Weights of a small transformer language model.
Architecture: learned positions, biases, tied embeddings.
Each number is 500 + 50 x the weight over its row's rms, rounded and kept within 0 to 999. Layers, rows and columns count from 0. Numbers have three digits each. The size before them is the row's rms in percent of the matrix's.

# up: layer 4 MLP up, 1280x320, rms 0.0561, rows 297-396, columns 256-319
# down: layer 4 MLP down (transposed), 1280x320, rms 0.0495, rows 297-396, columns 256-319
up297 081:507554531475525515487549429523445524526559536450527444463506436538572566547502484524516508555538417475409519445516434485580451539461555535516599479509528477485459502420439571423442519525492512
down297 073:445538476538507617535581450570517421400509560464436577456486503488532492516529514477490405364427529441543529503483514535460548435444491386437493471514519498558529452601483419446526483557555464
up298 106:461396469432592607551471482601477500482520489509559503540500532552473587506510484458524529483595458481495567461444440428573491468547453440515402527443510547465464512484595525491473528533436531
down298 108:425420511501425382514496512529540349450496472574564556564442523545517473515542526449430402556554456476508524537510529457553449519475473513537471447495500584552540563460509500469492518584487487
up299 107:491556491490459510560422617611559536491496531512542370435514478496395509527538497542402544473512482558417485442468520454509549448480397451526496445489619475494479528452500538398497553434530506
down299 102:592500517529566564445504517549488562570508534472469530530454421547501466398478550485549489514463613454551499499502493471489500449428522472450456515510478522537478480579590547546606458473460485
up300 105:479483551458544484550506465638543631433452491415561470441427477590476551445501476483456516528554495513473499542443529502452520416554573437453437529553516498598450584521437415448464515480476481
down300 102:419495411475552501463564407503570488521474412514475496512547552508534536533491537469474494609474473451496435481516488528465438498525423525571499574476424514504492486492444529534481479576396527
up301 098:515437512489582563614537411627595517497447519479539536524492557547446557484507500509455473526531525484480489432435474499507498493536470501588440459489494505497535522479489431460518525552503426
down301 094:492561466499398491495519457482559450504548519496476515541426529496542485488422548456587620496453491535477458532490528530490553470438415573537460465569508484546570522493521469522576501520543471
up302 099:517554573476540511464447463483581559568514511507482478481476552523430508459500466509457486533470460495524525447516531505535551438492424457516575547501436512461544633567531469552429499475420570
down302 083:567456573499608469424614498483468537484556436496463506574590449467450289525514370470459569515462438479513605531543499611504562510503477505551525549513463523491536554509479554485500533528569508
up303 102:458572523523596510435550444533494520544490446467462498429443432421436472460532503468540561494502452463395485517545591483599503505520518588522552613470480468604412498461520483583468497489395519
down303 106:453478536431538483468385581468486456521584455446491616491490547415509401464531526535416557496522482468561449490553551486489539469483537478456573522519567555492548493590579517446490470527467493
up304 102:473424540465489587553457505477477494512477460416545486461488486495469430493516477535412483487548570534591641547494481499490486475504477482508456554522455472515557505502514497484507454373487495
down304 091:414550454441449457439505520477472508506494601536515429478451561494481388491438521511448521412529476412571446512477556497454437555510499525537436514555485616525526465506511440494403497489501641
up305 098:516393488499565527520478505480479567592495488467502504493456496496467507525514422449492506503464474475409464483407512463512531510436475416478468604456493582504515488479450545451544521606499496
down305 095:468541427528500509568500485470592602443549439547517456508570436565464523472479520513485369449467456531389545581521533464507540523533480580557580396489439532554412492473452543469531445452436403
up306 112:494601510484500562552409567556437552452448539532513450482444490527385504585567439503413551435533642494522553486485565534522444453432559524398446488467514498399482449416485524473490504452482548
down306 110:522572443471539492466426534559478450516509541568495488564479451504461487553495485499551490500506440487482500452553596479497571498605535499460464485510388489435548456523483547457471533591578493
up307 103:570512534447471534563478584481434569600423512543501502567506451521472452517497526458509499408483524495492497499515474478469500519448610539555504497470499555520545474474647456536462502559522505
down307 099:428492528482453528570614423473498473480516585498527489440447460494581480528424558531460511545515472568510524505457472552476469414419422429514449565468474506430406501445383505485511523527483515
up308 107:575541494526489533475428540497466558603492505441520531544479514583498521492542550594406437475562460499417553566452454425501446518512483445510592505516440459509448508523510418478442461460534432
down308 095:495536552462404487527512553492480485513491452554563460486544543460540493465517426543485382516431532494583350433496358518551539493514497509389540536531483545512633539560559479586442510550515576
up309 084:483515446497440555613499479556596517593453516525505494409448446444454468508464590491506412489547453433614540594479414473609513495466415442571446516477478446486497522521480460483570496427544522
down309 090:414591459550601574515618467453447568501452504563483492430539591535471550499549453527552417453420527518466480494538465427434550441488521536487500492472618508467514467580514456509584521584500534
up310 077:540439519459533572585489517511491551528584470500486410489537501457524471463460514555475556578521493479409501585588525472503530509530455493492444531496505499502457509499521510561565634556436518
down310 083:511522378471441478533610515526512462548452541494560610594495509535522472537551519435521514498359504424535449366462404520503569483502539556552403496474440449572471514461430494417500569531474478
up311 092:530584487518533547440532575491476565553525527481486428533403465356404540470545482447452441449554568432461523494545507467552512473529514555482459537454464529456429497529489457620432551495394579
down311 104:477567416488555560479471521477451477516531502564470455469552501528545452577520498554524512528589497533529458517501492569446535453463506545544481599515415495452408526501509500494482560542492488
up312 115:549445542461515516592512495592541510548536477448529461567541531521487565497441604449543523545546496582560470483478427459568492494517568519472484569435485439501439503483461465503511504500418426
down312 114:510501533499457546472514477489511517494541498468431472429526519616504532520483546473497500563544488550488535469501511447539491532469510486540542470551580545562508487580522502449559446443533453
up313 108:450399441495499601521490477554530490608448547437455351533490476481499570479498535490454440474559518479516581489418459523570535483494443512538484466489528502444460487420466425508497551544527429
down313 096:437602500459479427473531604465501637564488498416603522491501553574396484457455545568526506319490551438501467580530595501524501498450517472500415511475441516582524432488497556436521483375427548
up314 078:573561439459528536561496468458510538544458559592507560465473484481442489494479478500504576469523523435425474505568525507429493537631465497523429529486506552595639550452458517487474447493488570
down314 085:523551548557558471487552453494432398530553524524519464503542539455546599445531581481563531556477457519536500478419449450535479525520576409502407441603553418533416546501549443525503542483531497
up315 115:546488520500561499483468456515447521513369565537505555605433520524451500480589539497467533469504592489464494459364546492499594511526492487507488422445443421561490473474589421488524507465516550
down315 115:512480581497506502501487498494502483578491532547532527472400567533492473503524477524495451411521583481485503397510465513588613458528560352606482488516461495556485487485481549455461453521579494
up316 095:602544441544530471518500469571595474552457471464477578470496443467485484496459492450506499452449446446467525561547507466466521447465519463489485416565563485499504493504508468538517425499474541
down316 086:470429533457470505535513479530472403464554520483474513444568493612381442423532324420410483567532420466500504477466505554521555569450493492465546516483509530472416482479556522427473523419601554
up317 107:615511573451526506381534393477489543505470511503595444404459458502449460540602468478473452506560544450481565534572528492539555494540561473537569569499535508507493534607567398541474542503491434
down317 088:489480499541597487493537454488514470569571485519425514501476466513516494476490397517465389481508500468471554537583557627465535474485524489586598556483494503547511510562525376525423525501617498
up318 103:529525453441508585565516417514451513490456478489509527520469467484527468483589446469481536547595503475469652503534579427496485463580577555450542552502575446501527522515463525475564476478495528
down318 091:478493480431508425504593415437511526444510493444562507425363462568492522449474498522575581483489546568517648504511504419510539401492529568453452466445490410545517449535404531469574517465490453
up319 120:580504480485511526479491548459455486505465495572557517530534471455450476534552502465460483503539566572492474533524427471515490564486509502508466461459567443537492448612524476548532515424497499
down319 109:505544476602503478509441534480520533484450516537522484453482508491344534548508505545483578515532491451447564452598451432561474459460352464588480448506497452514521460378530436575611440402492446
up320 120:555562562464523508506412551495427549477561436505568411507524469504444514466510584495477530537549530529490585506557518472596495464435484566475489450504487513426540421470471515450460478547513500
down320 110:507503453501504472459592508548476576414514541471562501417502491449464521507540466501476544525476553550525436505404494578555404451450493456516519415502413405548467403486455429574486368483497453
up321 123:585501550453483572477499523515508523488455536550494512482532513504397511531486560484495418510474486539469482550458449490567560454489433525541475532489433449544511510460530533505506560539457473
down321 133:504548579455499502484533517416439464450572408478396480474528523456514430424544511494554498432549480481506475551582403526543622466522449506507522432521486548456490481496548464462496507597494551
up322 100:477487490510517589470414506464566492537442559555485426547472569442518500544569582509502455512557487507524591488520455456467552478476550428434431556498491509547504505470467468465549503447405486
down322 098:453468550446529599479432504525474426507488521463456441455471459483491520477462543504461461537473473526426470532433439564469472603512536498449489556530468510498516505495527538577501493567428476
up323 114:563604483483628607458363506412560627516415393491506480484484471585434527510423537606522453404515474506535512484460484489517585510437559457489522483498482538523463477571416399459478413476442429
down323 115:524515571465546523507522504601452486455482465480625480472436547441557505580506461588514520529414397406483477508462536437429544470548444588475563538521482548452496530486466565446490442618464498
up324 113:475460531483516544506483509572427611479468460327524457588473525461415477459544437494474574572553489541528605539482455480509483507564522421429497435469559492471442484513542430509534533492409569
down324 106:525539510470498448523539441499444563437597482563527504490584424478502480441498479553385541544517542406504466540493547473546510535417564524471485428545487483553408470516499497482617505486512444
up325 101:533498520483491580530474505501431554488463517494486402496512445478486465648595539458502513505498477468541467590517503456623493502407470491429450573449456468484552529506502458545475470481472513
down325 097:427469435523545498400457520551479470476540525516610484500457446496612537598571594455536511579516485392445596447457565578433388481514484488498539550505531538552494523469510481508483477612449519
up326 103:529603582542519513501506526522532507505457412447518474482344429510527549566565535520495359502536457474534476480491480457557512431429515442501452396470572537433418529522637468444667528449481478
down326 095:511453531497507561458498491501533523466540469570556494473490540490420431496560477533505491534432473563461525435489491486563464357562445499500408568589405456491492512463459415566403534499455418
up327 091:548556429438542523478536461503500565476497608479428475475464508602505476480402500486476517470517429464522525478441383534442599361593561470462562503481499463484537604479482391475513535454533579
down327 096:533478505433548516567444482471516526557514477430524506496473474477499384486558456459511445494470490460524508436491576514570418526470397476459471544477524590487511540513562431513371489450633448
up328 116:445499504414552518543451524527453505421476505577541473515514488486503503474504510483539403491524478580588491506534477442475544461470548553442493556390538481561383487608546463529451484579507538
down328 111:549529463439557552490470497575455462489448541482551451483517531569437521476567463438388582438427533467382426466464491511369472552485516468513473468456493510563446505464415525538466517445553533
up329 101:457489575410548457467443618523445500446505420566498470502497462461461506471599546491526487474499440528499493398533537506587498501540527559431497539438527471520448483471587600494409584428422481
down329 096:466486466463471406519429420484506493475473448506464501519532483552473491482572459596535544476579505525513511414546488375509496489479481499452550460533563557451440504604500545483503474422396495
up330 091:476473608488519529576532500558489593586492446523515543440431468554535440507518543495496588432546464559531511525565459416500577425541426444445507561503488419459500581532525436509475414518513532
down330 094:574474459608438485453535547541403498488533389411431560545507581509459531455470467507530404435419480454500520471498614481450506489504578582482482428538389547500477470442431497464442437624546457
up331 086:559440540567465503528510536535457532484504580581464499466511389603497470484610463558523533540482487473460482441519495473499536548560453637463530539505493534502587498547577475508552487525469458
down331 080:544505450519615492391527431508510373545523486416447513494497459490492613541458522462540533538481537532457517501564467494433520503502531510563482487453485385533505548533464459526493400514401496
up332 074:479413590547403544462505503476438500561489459472478408454538474552552499507514433467531462500498457473482558551608588529491522470483415491591512461505560499506532411427501500494541576514526478
down332 089:471460517529351571436546521554481564515633581525543557472542542543580598530553518439493508560482400547497505506546496579483545513469413620479475547518615511508592393474529410447498498519461502
up333 109:546499578402481586515502498533444569570561463495449524451537536474517462539547457497520563463564534534495489547503487410583513524453498551493516601493525526410492405536505452472524462485521540
down333 109:457494511457485602550439502517510517423427527569511527465512405508378431478501545461520519422519543525553387499525537458459533473451511541542516489607514542560505587573509567492545523481528539
up334 084:529418483471597469576485476576496530427500588388449425486536578540445500433482444487512533524502524506569525533454432446571575451547517533438522474440387412508608516556465534519463545491441459
down334 087:534521543531525467486552492529369516447541544586486487484483564420519551459529541493463588519489527500558526560542441461583534486492524541449426571494563488415500522565496485413520523471498597
up335 103:407438552531490539610496603607446567559500513502538528491464528546506538514510541425483518455538485424473525498523461468566441502506477475513446540484485463456420507530529494522485498495381567
down335 102:476506539542440468476521528433481534440572423447426592504514520454465527473469496504356565415536479482468509617423521475455461512477491493601595572530567468482528484487521473501541468605512481
up336 091:504465434460512565423499486499546455537476483527547552567523483403320508481425449552536484531511558471495378592472466510517546537504468495488482497453527490546574435548602483486537521472494476
down336 088:562493465479528436458491390529487514469515483469415523507447434494536453473485574448499532506455564570493539480421464500484539485503555536539429606425385500416492484501478534478402420507527466
up337 110:670425561424519504532457541497470610530525465428474487513466497561446475496503454506489549570508463497545610520459428473521496502491457566503535522540480527499519528516448462453532497426504509
down337 117:493437505417519494572525518435464487442509450549524358479523557497455522477636484486434565574396403563472466597451461483496455436469480518533492490510502430436511477584515561552479544525555510
up338 104:440434548558568513543476570465563538495569461460474547514373523534439569577471580451393474433541536444505595488458430400563527505472501550570460572550467499559455462478598609449527415517458563
down338 108:476491505518499510430393515454493556456526460446566453445519476484428541440507530497539490457518542514495559445529511594498437610523494532525486606493554548469547515489536468526389565473502468
up339 094:506550465483583491522519542532579486533491485435451380506495481482456520304453428476494506561541458473493499515505519562536510519532484517476455457495467593531403498502590499538445486526367588
down339 106:475488514551442486450579458454422569469493462544569642475478487475485420636581545551562509461463536532532535512485479452488482531497547480565544545471519426496548420436418512408614542468578374
up340 119:597473483466446548545480480551543528597505553484506377508386459575398528528605575462438433512572589469544474606461523454505472497503459484548487479469545442391510535459451398579469502469493529
down340 116:469555504489564556513515546435562493533588410513541459486470562467519441440504632427531637491525472528519560468467432634481556418426464548493459512488479525483487572416500526442561403526529512
up341 095:483492554520473606584497556556557547581531437486484501465480530540477514507602646532486553477503521493593533585505489422558483530546454573579494458579447489504502453524517511508455473489395493
down341 097:525512548482597493471569419417473480462493549550476466535498439518486482534470460461545526465441501445486494485565591525539534524519497430541492516409557519505507467428521400443493520497551535
up342 086:488426519472530508512475601472479630584496517551476479571459522528572454553534529475465482466581492537503480470483337433475579479533454438540464541451433484463522483553505500503568467507511546
down342 092:378509516518464521472512437535466486460546512436543403499488491475552521479396479514482521508405475472532472459471500550515467565447589575538422563517558482563459503394471498534426502497429411
up343 094:535416459546555559505422492548548493539473528448508530522394450528503511494465489504465458509518494544553516497533430480455496384653463406588528444394556389503465507527458550434593450485438474
down343 091:555438531543474486571510510453483478556525491430537480542543461525534426384416546475489419531458560560521356472539544542496494502488470488492546574463471573513496507606473500532525442399463550
up344 093:518577474505488456427464555563570561564483496500513442456399462498448706436537566502477438431519516469549526554436504450562511523481443442470549458503572480559614532489490474475524525476472509
down344 088:476462536422496573512603471513467482407397534496499509521526524573526471551551525459541561501437493526472495477489425539463560487575533504483582549524547525516522509537450488531533431509560495
up345 112:451503543514503548437467478545523530528530464473484490527429518459517524515521508530544460518535516581540497404435536485627584527448470505451500493461461456534506514518513578463473485558463418
down345 111:421448453505434456549522525484510504491509492454433496498500522457536479451426558434451463495463573508517517555531569530423565629514582558509541530541458463565501529458464573478499461549530592
up346 102:459407491487517567542546445520504474535539486476551544523523431493472480522428463435515437526516584432534547513468553501471573488515469533455484535434479446400472585583531481578649400492472467
down346 097:540483459465465500491425461385509461483484515546526494527570486635493437500604504550507563403426465487445445490519581466482500461444573540524536528535520478429423511476528523558586557472556518
up347 106:560645520480500577553493439520466565418491533495591465452510436454550477523611476529526561568536589505529478431522458533552552559428439485542560552416503484531454553563511510439453498543475493
down347 103:620513574471451462540504513499501467471551592493512553458528528468455532432540511517500501452558527561508553524515440341493494493567534529513584523495485484545399516491514497513464506443448480
up348 069:449504498518469470449482557511489516589520361513523472432484464438506505547525461507435470512493503487476543445578497549513503505488457431476545491428455535475568513452460577500511539494496571
down348 086:536533485500499457537493481428525555525522568507568516617520536427478624469473532559555562492468500519527507515427500497435544473570463469469469546518582441527481448536549421552531498505558477
up349 105:560625540496599568518399484469465516575519506390507434481452447649473502522516541485550597461592460434518583486547490432517445502530527544576493468576536524448502484459605532426467421457443565
down349 092:486610455514560489420436487437600579511496606443478428408530440500507553520513410629472502404539447441503514495518433422488464532545520394583455517489532527463533503525426416508513498575485544
up350 099:444553577396577640486527461448518528483494481410606516466536396474425508601533442497467428469523545454460527454430499503495486494489548456491382626434459568439446460541539432578530555530426584
down350 121:491541522545425623470532449504516602521531483519579513386474521400454456513496500584472587451525554561454524476566570439523495473521509450532505612474467552502453542556411475529472601461483579
up351 091:439496498479517485509477585531541523534478421497441454584374453458562570479520497513484529488568459511510501492478415458508426432588498444405468504454490531453431467554532497559604451433439566
down351 103:480501541604466497478567548435507554491533514469583535540501428495427529430492446411524567559566530537487459471498423582458548540523406443465396526493590596543464503493497504509435484551483490
up352 114:507408562479575590495479539479539644408528554479493481541434565662405462528511514468458482507538498437505552515510483438468534464462517566440490374506476513547451487490467492570530427551488450
down352 105:468508520399458522544551516527561551451566579437494509458489500493434507331515462528470521445488453417462427562497504487529515450460602566545501517463514422528462553579495484512478528498586417
up353 105:460431540420506509531512510547498531489480450431521411410365460478490558465597501439508494524492490559504534507444458514515636487488409481552512481482413411463464528461481474483547494442482468
down353 095:490509460489598502548430574541499485544517452442605485483557577500495352480446486509472498460479476507447516476507495546520551467486598463527538458446549445522477451410516508524599539519503497
up354 111:522469425460590519433516507472540550565507482585554562461442513531469533450516425511515586526531539540516516461417500512556444447464521462630412559417514518452565496546568470565514500514525460
down354 102:407479451453445425509521574639482532595533447514540472478423458499535448443560544402507535535400503486441514532508503520494490513498434546553431548537466542514461507400552468567516522513410533
up355 112:508456500544544523490446610488431501526483481556535538491486514474360524475531505505397424482570511584545526430495533472576530458556467540537443483443500478470653569527570487555546525465411543
down355 100:502517489442470526413597562531506403510451584500440566553466442606509490454509574509511422496501471537492510436607535507539492387547518500589540423487488495486587521563592464503572600405550547
up356 093:494548489484570531560468485501476491505486565519484516561428416506357571491535558402500378563524468489543539523541441485525531468485548409427530532495512486508488468553415504468509537482435528
down356 104:543506538519500570446536552569447441476461475449480453508453609498578491469558502452512523613385448537527510609442475569464525440546546513514458546482479428469537508511524612453515480513523474
up357 109:532544534516629481570362579607510523518534471418548497520500477494380476448512492451476541479536501484432494463460553509513539511595546437565462518502526496413480468452495474491482473472468619
down357 123:510441543466509522539501537492442460467570488490483486458416453504407602562523528544519495524531560489513562532564538449541508463531602477519542495554551462434640535526549519584439530548487546
up358 079:534591476563540585468442516435516545558403514533529439457489433544434616443498557600497488466526465441516498534446477472508471399503480472452637380468480488569529612461461599437504596554474454
down358 085:494479519508471488438382483540429579537518516560605495464469544433534474583492554477508530444461469461447439491389440522472403515447512560462489514501618547503553413419476416563539447498474463
up359 085:413485538536523550526434521499528495471456514556537519541464482533486461533463418553508344525490507473446483581524542509517489595513534479519456569536467529477500532497475500564501529511457486
down359 087:411474566524533485493475477501420492526592429417580451470546441566536494436540582491410444503434424531488541524517528438489443451586560434552541479511481536457476499444518511519528443591522503
up360 105:550469534544466534519537565472427535524478485454480489487472513478607493568459487371473404524506453506480533494501510434545445405445495468525523506577483486494453487474515472429570447492449490
down360 100:497513654488600533544466518415521390452575439431524507384550488481596540570464558457535496487524422457489469481544471517493474482428604508420598439557477546545566420431541454451505493512460527
up361 105:522441512397494524521459568580559536529535544465604478528497480497381563436526509533414420487499557517496484517429447518497415529434486583559432475474505468391501526485515478530412595462465397
down361 103:602530499537493477410575484417461468540533451527540557502518469529522534526604542484480545541459480616543495493578562361546499476510467470379504570447526442582514582536388537504390478553512540
up362 094:539466487420452585518461523524468543599544532517597525560507474527502592507543598537497518572569507535459447486524419390559489400531457524582441466453517479488519477568562529467585480547465444
down362 097:491543521420508520451450549555485470528526579558527487482425487504442663475485626526565573533550476626486578510481433355599489435507475536446383517445544396530460462554507479492519506444387497
up363 098:452456561509523540459481397506530462468528463491599400582472400506538627470506505474543509486547593440547481557541512483537516531609527597486517550462570459570596502565577556470534446538392470
down363 093:564433521514513446561493481550408505547519452443465422461526496530487473505508364471557415505424495540381519473540557575504556536542447501480498542437464521538546555543520521475515561520476491
up364 108:491380597343552500521526510547402476584477526514501473518461503481524526467523548471499494597480483535512605539487515506542522524518476554449566556504436477529555582465484492525514473480377481
down364 101:507531553500495439379594516516512499442516617353491461555492489522432551471483598495544500501445508495499523506472524375527552459469575553497505522500521424498416506463510506467461548516370512
up365 088:512492538510609499419503422497543572482396450493529423486447440460538500423447476442503625536523423471557495596467451544618572467488505612458394553433550455486490566484547524617514442449474461
down365 086:515491454503564605489470544517405543595530594443540518491473556526418463585455492487505525484398467473521492534469485516464505577483464508472574513483547485493612493388482441475526457530437563
up366 084:516464531433516458534497418532533551499483462512529463493469525561445513517523522511553521555591497407495533421500525534473527511488518482527550497448550398424422536516425501417478406497418468
down366 089:555477399466437532487493513531520496489527513383481482587407541442445450527460475531480483503462460488443418542422524520433496493536461533451564501470516578565439444456501443564531621424527547
up367 105:565572504508598490506424501525420575450440451565499588477485568609436487547541506504555465529501541473392449476475442496411561447551512475491496444432528516602524527442519471458459503562541433
down367 096:574543485562444578398558541527458560494530610426557375460566528600482462530432541532431420522459498522543480600478506448463476460411464453560419501521511529437442451441515444507560407548564432
up368 104:457470487467579576429514458473443476502550671448548557560467449500389484500447587497483443557526481485416506518420496492521532498482388565481477476506486658496518559494473516495513472542524475
down368 105:463428514539570492505427441498513419425554378434489534456471530511577506492516558444567624550476567479596539515477469487543443453526447521453500532479515532530451513316483538531411435427499472
up369 093:552524493475450466477490531516578516444595582475589508543530542504506449576458452509456451521485572544525558533480547449553462572558563516569508512528497542418529541378522578427533603465546536
down369 102:477465508519562512527548501507474454563417488508458493535469479461459560416511463507529508438462432500456419435550456563451530432551476551453512483466519496617460483601459433580460441532364520
up370 080:496561528466536521641496491487567492588502424376495521480485453537507522500546550468514433557517611471392514429498512469422500412562452502525572437514527477520524551421471575390531417539514501
down370 083:458400444503553505375519458599502499427572453512523405501495563507528484477548492512571477418465451510535553550496536524498510512522517520545477491493453542549432444493521446577559519604497470
up371 108:523526472501510476537468590518399550404475537468520489446449488540513483551502538532498434494495457481456522547494499451508553496493473560387510510484394517550577486519452491446539516463498567
down371 109:527551477618525512523490457487525580570491484457470483464450472452467485523590437518495515476455517464466540562447612465426596566391594487521450547517573543437447454499516446495485561485544572
up372 092:434569483469524546566445525538567560532484479490498511520435486562435633467547520481484529594561507553517533552489515496494538443482492496547462504500612536477571535502542524524499490398409497
down372 124:482573525466499591510432524435519413552560467541451507480395489489466544491531569486529529501543556506503485520399441464651517454443470533492496530541552485447522462421478539444468484483403542
up373 095:484467537462532514551444490518543565530624516583498555432491549501487524467534491482481607455534587471382474537481475417553559464510527417536537519444461505570486584559478399462456433504469378
down373 095:353490438547456521471497506470460440509527495570460482467490476458531524558503472592478485500327479465532448504442491513566539419530393522539517419423433536505452533588498502496543484484470581
up374 090:426502593539420524506462590479511480458473556493440448405521514455585549492637442500514510493540515458493547431579544496516510508588539490489475489500435466464562518475519478433490527424359444
down374 085:528502583511504406420586364553421543407537528587487459490503453518539510497482508497514499507476426544451566459555500456422486514528501508442638483441430555550531534494484425458623552529531467
up375 093:472531474434520498455400476510472598528567482470518527451471520459494522519522541377464445544569528564426491592447481415529525494479496496469493571502504507579555587502447500526456459478481463
down375 113:495539560461443487500397482486554505552562531577536503462462509444430566449523604442491519527612501523445609514452483438601480512514511610536443523569488451544514443464518475511423465489374571
up376 101:525434541414512496524465431489472486486467435455528514554388424529510518418517430517512618435535528554570487494492488529557494417481509451559565535484578490514458515474590525497539399460389549
down376 095:490488483564477519542464443455528435482524472571461602481509530482462595475523463556550513511474420475492548547555477576555484500541461488509497455494547454471470478486541491431540487455550434
up377 116:503436498492543593465460515572548507511480454512516424505433508453451558520526506525371471585593484499491590571505522482509501500412448502481455514431554558378505507542496430559575468457477553
down377 119:513521460528580543421481442554458471484548502469448397532556502498457530418544419385521528525481555507494495533453415515417424502474531593479486507488519455495476537469462464453496443553532416
up378 099:495590474493496443386484572502390577487529424396424545389440489518517521563560471507566497478524464514474482466524418427584547459644550538520517494478572444436422502440591549458491571486484513
down378 103:526529458489476527511545415574486492388498502534490356433442502503573603528545514539501584555533406578516438482425412438480517436500605540532542498472454419446466594485483462461476600459526461
up379 097:488487522359480639513464508505470578477479533509539444459534502614435466557472478489486479495522416525422551472429473510498506381458488529511501490461580635539551532448522502484523515544458441
down379 102:412501458473498493402527512497484506507558531379478499517584476431553498506510557511540538500460505410427566523514524613475528536594446520508460495475479537556430490480625538458492509467542556
up380 113:494464502387542550532507439545456517452440595420473381548503471517519523488461507513454555573529489519492530474471421458436618455528431516497440562416478563517456505523572508485504575536501536
down380 109:485536472569540543530545560620524557497594483470422446446596435488441546490478545462552438549534569476596504478547439534469479564404509519548569552518536443408444418434590467520572493484455417
up381 118:568449586510492486502464476555546476435531575500503512480525466612450477582591587433517567510526477487463472502436466427614485550440509552522421560530552474456535582502454497554523525502482581
down381 108:428485489548446514585485494502493366488561518493436598555526558372430521479556546579460464455399479547510464489458431522499469484520490570494530460595513458418558536565487484442460530584394562
up382 109:522508570492502503539524498581538526563468472547415557425473414534516559523541555522453410450488566546449548562459516528469480504476438440518400590513488516431512549525480464496521510551490479
down382 105:461505487540487538423509540542529464546520587546432466464501495526494441601437508508461426536441472451511456463448519421471512518497448600525511547507482465450451520592459544507470530437541528
up383 099:470466532518504533577405581463491579483527446548507497523491508483496408503610455520415518422497566603520490552451531498552532513406490563543445592493546399551443481500488581475497436493493591
down383 106:524476522380453519417506529454427504551461544574432441491474562552465509582504508517479454480516533564483553577434418542497476494550464543540461478563540438479604528500506548455394494505529622
up384 105:582562475541529652473514576431507512562536450434477519522335450530459470557483563429471478509547508477538537563507477394575553475447414572507462532396453528546499505529507470567525452459420449
down384 107:364531495501543507467441512571423554575548571527426478534506473503527529463467555512568580525519490514481494551477458593528499494465455486537441467485469468508528415443483421466468447588472486
up385 098:493625505516559497490468583506475479511504580541484501444535456531412498521564578455486523436484467455498463518514540449608511511489502497436519577466418598591487418573494507544523457456427633
down385 087:465446519417423493458604410508479515491501473482531491538510450441558499497478446510463526563490515546521544444498530598450472510547424420519499515476560453420473537395473510470534499570578428
up386 071:540503595514491534577540516448445518480535489481523388459484453531515476461537491503510523559537533478449533497583546482480529482527415484622562510444441541559542518456577524458484553456491513
down386 083:490520573516440486569450448449449499529505515543547491519508428499466555489515551550527545519515454509503540502423466475464529513426497427468515557556628533531526453475555403524531619530441496
up387 101:505483578420447536524510505450496489481577547480552548388517459452461585584514551517482552478500564496414478551532510420517475588514497496484553503487479489474450497482519491589564555423468528
down387 098:579582493555488583470523489477435399554451510514464485419548451532447551541537509508546501534518470571540518456461474500545597569580491484535533426567468554528494464453590443435474613451562524
up388 100:514486472431511538575465473592535490495542472512470549475481468547467491485506473437401525466557452446594572609424548478521501513559543459526488560512577515544531549551489461419479503506489516
down388 091:581453496441581473548497460530467480598558479474534545521543504389512572470408566513498516463431499465496489539535496495423531467498555524413588444485580509474554554542507440547469559579421530
up389 082:532430555555635531498520412482541473514466498462469463451402338513485632422504476461522513687488505466557520476529508522479459527548544518558566474497553451535533569429536483502474420531430503
down389 086:481462535507487536434489501536490582566607494516496457492537490618472423511497471580488455525425485492412455411530425468628539614522444521535438560523474595471496391607514477460444544502568438
up390 105:417491568493543527539469617535540525566514496492535510433477493575412519490536518416450407532520486437488517575468574459564588506562484537445487535426558474485585463350535556529514564463448520
down390 099:489473554518483474488467478457424571561556474429561528578383470528454439500499562472545547586444412516527509492594536449563520587510614500547435505508525450457527446404589525501458579548519439
up391 112:497540517446466600485436474439410566451474531582595555456515455542477514601481508511411572537517572578472510446516500428539550488500495487513469572422513587455460475583625465583532484439514496
down391 120:462509490563493580446481351438429523604380443566480481531540538385457492521508442501566523536590484483563392484555564438458502556513412567473498465554481540468506537559391459591463498469563452
up392 117:555480455542472528483423478544541501513548457524560513546520466505502488511439507484501511553550542474470455572474538477535464512462443425583487490490507472534558557427541452521518521498440532
down392 100:533446530491564447490620507461422396472514498508517610534479518462486458507461471466543432494477501429573589563494526548511432459494514521483461493565512440549450508507567518481429572564473533
up393 104:548573539473543532489467533525504530453358512525501510465437476520461464564586535625423506419556525404516553525498432487471535508490451496476463525562477499453532464571525413403429480424532477
down393 106:592525523536503513425503475503538547601484502517482516477551450526501446504543608482490490532546569578576484498547486433462595457459411486471555544530438590482510424471537584543485466470537516
up394 100:504380496425580373458526510553477513619506518509469451503458458418405536480489430458515553589476503433484555515434517467555474549522551469502392413462418531429449566493571527580508496385512541
down394 103:489521503533571539439364489591521503575487608482529468581495382545419404547528458466439573520484422441445564461496518526519633487536478401471572494473559510560534428500537433407558494499437453
up395 092:581511524411542590456506460458412479483575589520536567536427423514500468488477548491461462545492511576548525405519513513495621426387459523428422498491486405529557453512386470499514467476492490
down395 094:417504445464590422471445538480533466580536549530455588510495518480529472434545505460524439520495421476447419422439437409527477534433534561506614488491544531509516512470521385553421495453512437
up396 109:460498526516597472455479459529519486449466451451559461479529365506565649507492470476501582528578383487500539583474535450563520572510451587486522502523511409571422494495547456476503555463414519
down396 118:530571506615577459473467461578514518521425442404469449542505521461514513548481502552495565534412440539426503510545419517490478538493406472433456521515528478558561492517428485486373502528496449